config.toml
n_head = 4
positions = "learned"
init_std_qkv = 0.0312
Each number is 50 + 10 x the weight over its row's rms, rounded and kept within 0 to 99. Layers, rows and columns count from 0. The size before them is the row's rms in percent of the matrix's.

# layer 11 MLP down (transposed), 1024x256, rms 0.0349, rows 251-256, columns 0-127
085:60 43 59 59 47 31 52 47 51 47 34 58 45 47 70 64 48 57 22 47 49 48 58 47 53 57 56 34 64 54 50 47 32 48 51 45 70 54 49 63 51 48 39 54 48 53 74 53 70 35 58 60 44 56 47 48 51 74 44 36 52 37 60 44 36 47 47 45 58 40 48 58 50 60 65 65 45 39 44 51 41 34 53 42 41 32 54 39 41 45 64 44 43 40 37 34 51 44 64 41 46 48 60 56 50 50 47 43 69 44 38 41 49 45 28 49 49 49 65 31 44 64 38 45 50 61 51 52
115:67 38 50 57 63 54 47 31 50 31 43 48 45 46 43 62 40 32 72 51 55 44 53 35 37 55 43 39 58 56 47 53 47 51 62 42 53 44 42 64 65 52 65 54 41 44 33 38 71 39 52 44 51 44 45 48 46 47 58 42 59 55 56 53 61 54 41 44 60 41 44 31 58 52 53 56 39 64 65 54 43 53 59 62 46 63 56 54 54 55 64 45 57 49 35 77 58 49 40 60 42 63 67 42 53 47 51 52 61 46 66 49 46 46 68 63 58 45 62 34 45 62 67 61 43 59 57 35
104:52 64 44 35 54 49 56 58 36 54 44 42 44 40 29 49 53 53 33 50 52 37 37 37 46 60 52 60 27 37 57 50 50 39 60 48 58 43 52 49 59 40 40 34 69 62 50 50 38 47 55 69 50 50 49 50 42 57 58 53 56 38 62 51 48 56 63 41 57 52 60 42 45 59 34 67 37 67 47 53 56 39 37 56 58 58 50 45 51 60 54 49 38 43 59 27 41 38 46 56 63 61 58 55 58 67 48 54 47 77 50 53 36 53 30 65 50 48 40 53 65 35 56 38 54 49 55 45
084:57 54 55 44 41 57 50 54 45 49 58 23 43 41 48 44 54 51 49 53 65 34 63 56 38 52 53 59 48 52 39 31 80 62 50 39 30 38 50 70 55 33 30 62 42 63 44 34 51 59 53 44 54 46 30 47 43 52 44 44 55 50 70 63 48 47 51 36 50 50 32 58 55 51 43 33 61 52 69 53 47 57 53 54 52 58 60 53 34 35 55 67 53 57 52 76 47 52 54 58 63 51 53 54 49 48 42 45 52 54 59 33 55 45 45 52 42 42 52 38 63 49 65 56 42 52 35 39
095:49 52 52 50 53 35 58 66 45 35 55 30 43 41 60 46 50 48 54 48 67 56 36 50 45 58 65 48 44 44 46 48 58 43 48 48 53 65 31 36 43 46 42 36 54 57 50 49 37 41 62 46 37 39 47 72 41 48 54 54 74 29 46 69 48 60 71 61 40 48 55 68 60 33 50 60 34 60 48 56 31 52 52 66 49 62 50 39 26 57 64 48 40 42 55 47 47 54 27 59 71 41 45 54 42 53 39 68 65 36 34 55 49 49 63 38 50 39 67 40 62 56 38 49 42 62 42 63
100:58 55 62 61 61 55 52 50 45 49 45 56 43 45 48 35 44 57 46 59 51 53 60 47 59 36 61 45 47 35 45 57 40 44 38 55 48 42 66 52 54 42 64 56 48 32 68 45 55 46 60 50 56 64 45 55 52 47 52 42 57 36 44 45 44 42 48 46 81 57 52 58 66 50 46 46 67 67 69 55 62 48 29 28 56 52 64 51 55 42 40 48 37 39 56 55 53 54 30 58 34 39 56 49 52 54 48 41 40 48 29 46 39 31 52 73 64 36 53 48 50 49 43 70 37 46 38 44
# layer 11 MLP up, 1024x256, rms 0.0502, rows 252-256, columns 0-127
104:41 42 49 55 43 40 49 54 31 40 49 54 48 37 59 51 43 60 52 51 43 33 43 60 54 44 47 45 42 57 64 44 37 47 54 51 57 44 32 47 38 40 58 59 51 41 50 55 36 63 38 45 59 54 47 59 52 37 47 49 70 40 42 55 58 64 39 59 40 50 66 42 32 43 70 49 54 54 59 59 51 45 57 53 35 38 35 50 70 44 52 65 56 57 34 28 43 64 58 45 58 49 40 63 58 21 53 54 52 40 46 61 50 54 54 29 49 58 51 45 45 41 48 54 51 26 43 65
101:46 46 44 58 45 48 56 37 45 43 50 70 62 46 42 47 51 55 37 57 36 45 50 62 43 45 50 24 57 55 40 65 42 48 42 58 51 36 43 36 55 31 39 62 45 57 40 53 61 54 42 57 61 71 55 60 43 62 59 60 35 51 58 54 40 64 52 43 47 44 52 36 53 58 45 49 64 46 59 57 44 52 50 56 44 45 66 53 58 55 51 62 52 53 54 53 58 46 70 54 51 54 60 53 51 53 56 43 35 35 48 53 62 38 55 44 37 65 32 38 62 82 51 53 57 47 64 70
099:47 68 70 65 64 37 55 50 60 47 49 73 48 55 31 46 53 39 34 47 39 47 36 38 53 61 55 39 61 54 59 58 50 58 51 59 50 47 37 56 48 51 61 55 42 43 62 58 35 44 30 59 61 43 64 54 40 44 49 34 55 48 52 46 56 33 61 41 51 61 54 41 48 55 47 49 43 54 63 39 45 61 62 44 40 43 46 45 44 43 42 53 58 37 61 65 46 31 32 46 47 52 53 47 49 48 60 49 50 58 42 54 57 43 36 36 46 59 58 32 58 58 54 69 68 51 52 62
092:48 49 65 59 54 50 51 40 59 41 38 66 62 55 24 68 57 55 63 51 65 42 49 53 48 55 45 34 27 52 62 39 42 69 51 67 36 55 49 51 44 46 37 69 38 44 42 38 62 45 45 51 50 36 39 52 44 58 65 48 55 59 50 34 53 26 66 54 62 46 44 44 54 40 43 51 61 50 51 63 48 53 39 37 52 42 49 53 57 43 31 69 34 43 64 63 73 47 37 52 30 71 38 61 52 53 55 41 40 41 42 46 36 52 41 70 76 63 50 49 42 69 33 47 57 43 61 61
102:58 45 57 50 65 70 66 57 58 47 43 43 53 55 57 51 50 35 61 37 68 50 55 44 62 45 52 20 48 52 43 57 45 51 25 53 58 53 59 43 37 51 59 56 64 54 47 47 31 41 40 54 51 59 50 45 53 59 66 42 43 65 53 30 34 51 59 59 61 50 50 43 66 56 62 56 55 48 57 22 51 48 51 65 54 50 66 44 44 49 73 40 57 63 38 40 47 55 32 42 42 49 61 40 31 48 50 58 49 41 40 43 51 33 52 45 41 44 50 39 56 60 49 42 23 61 55 51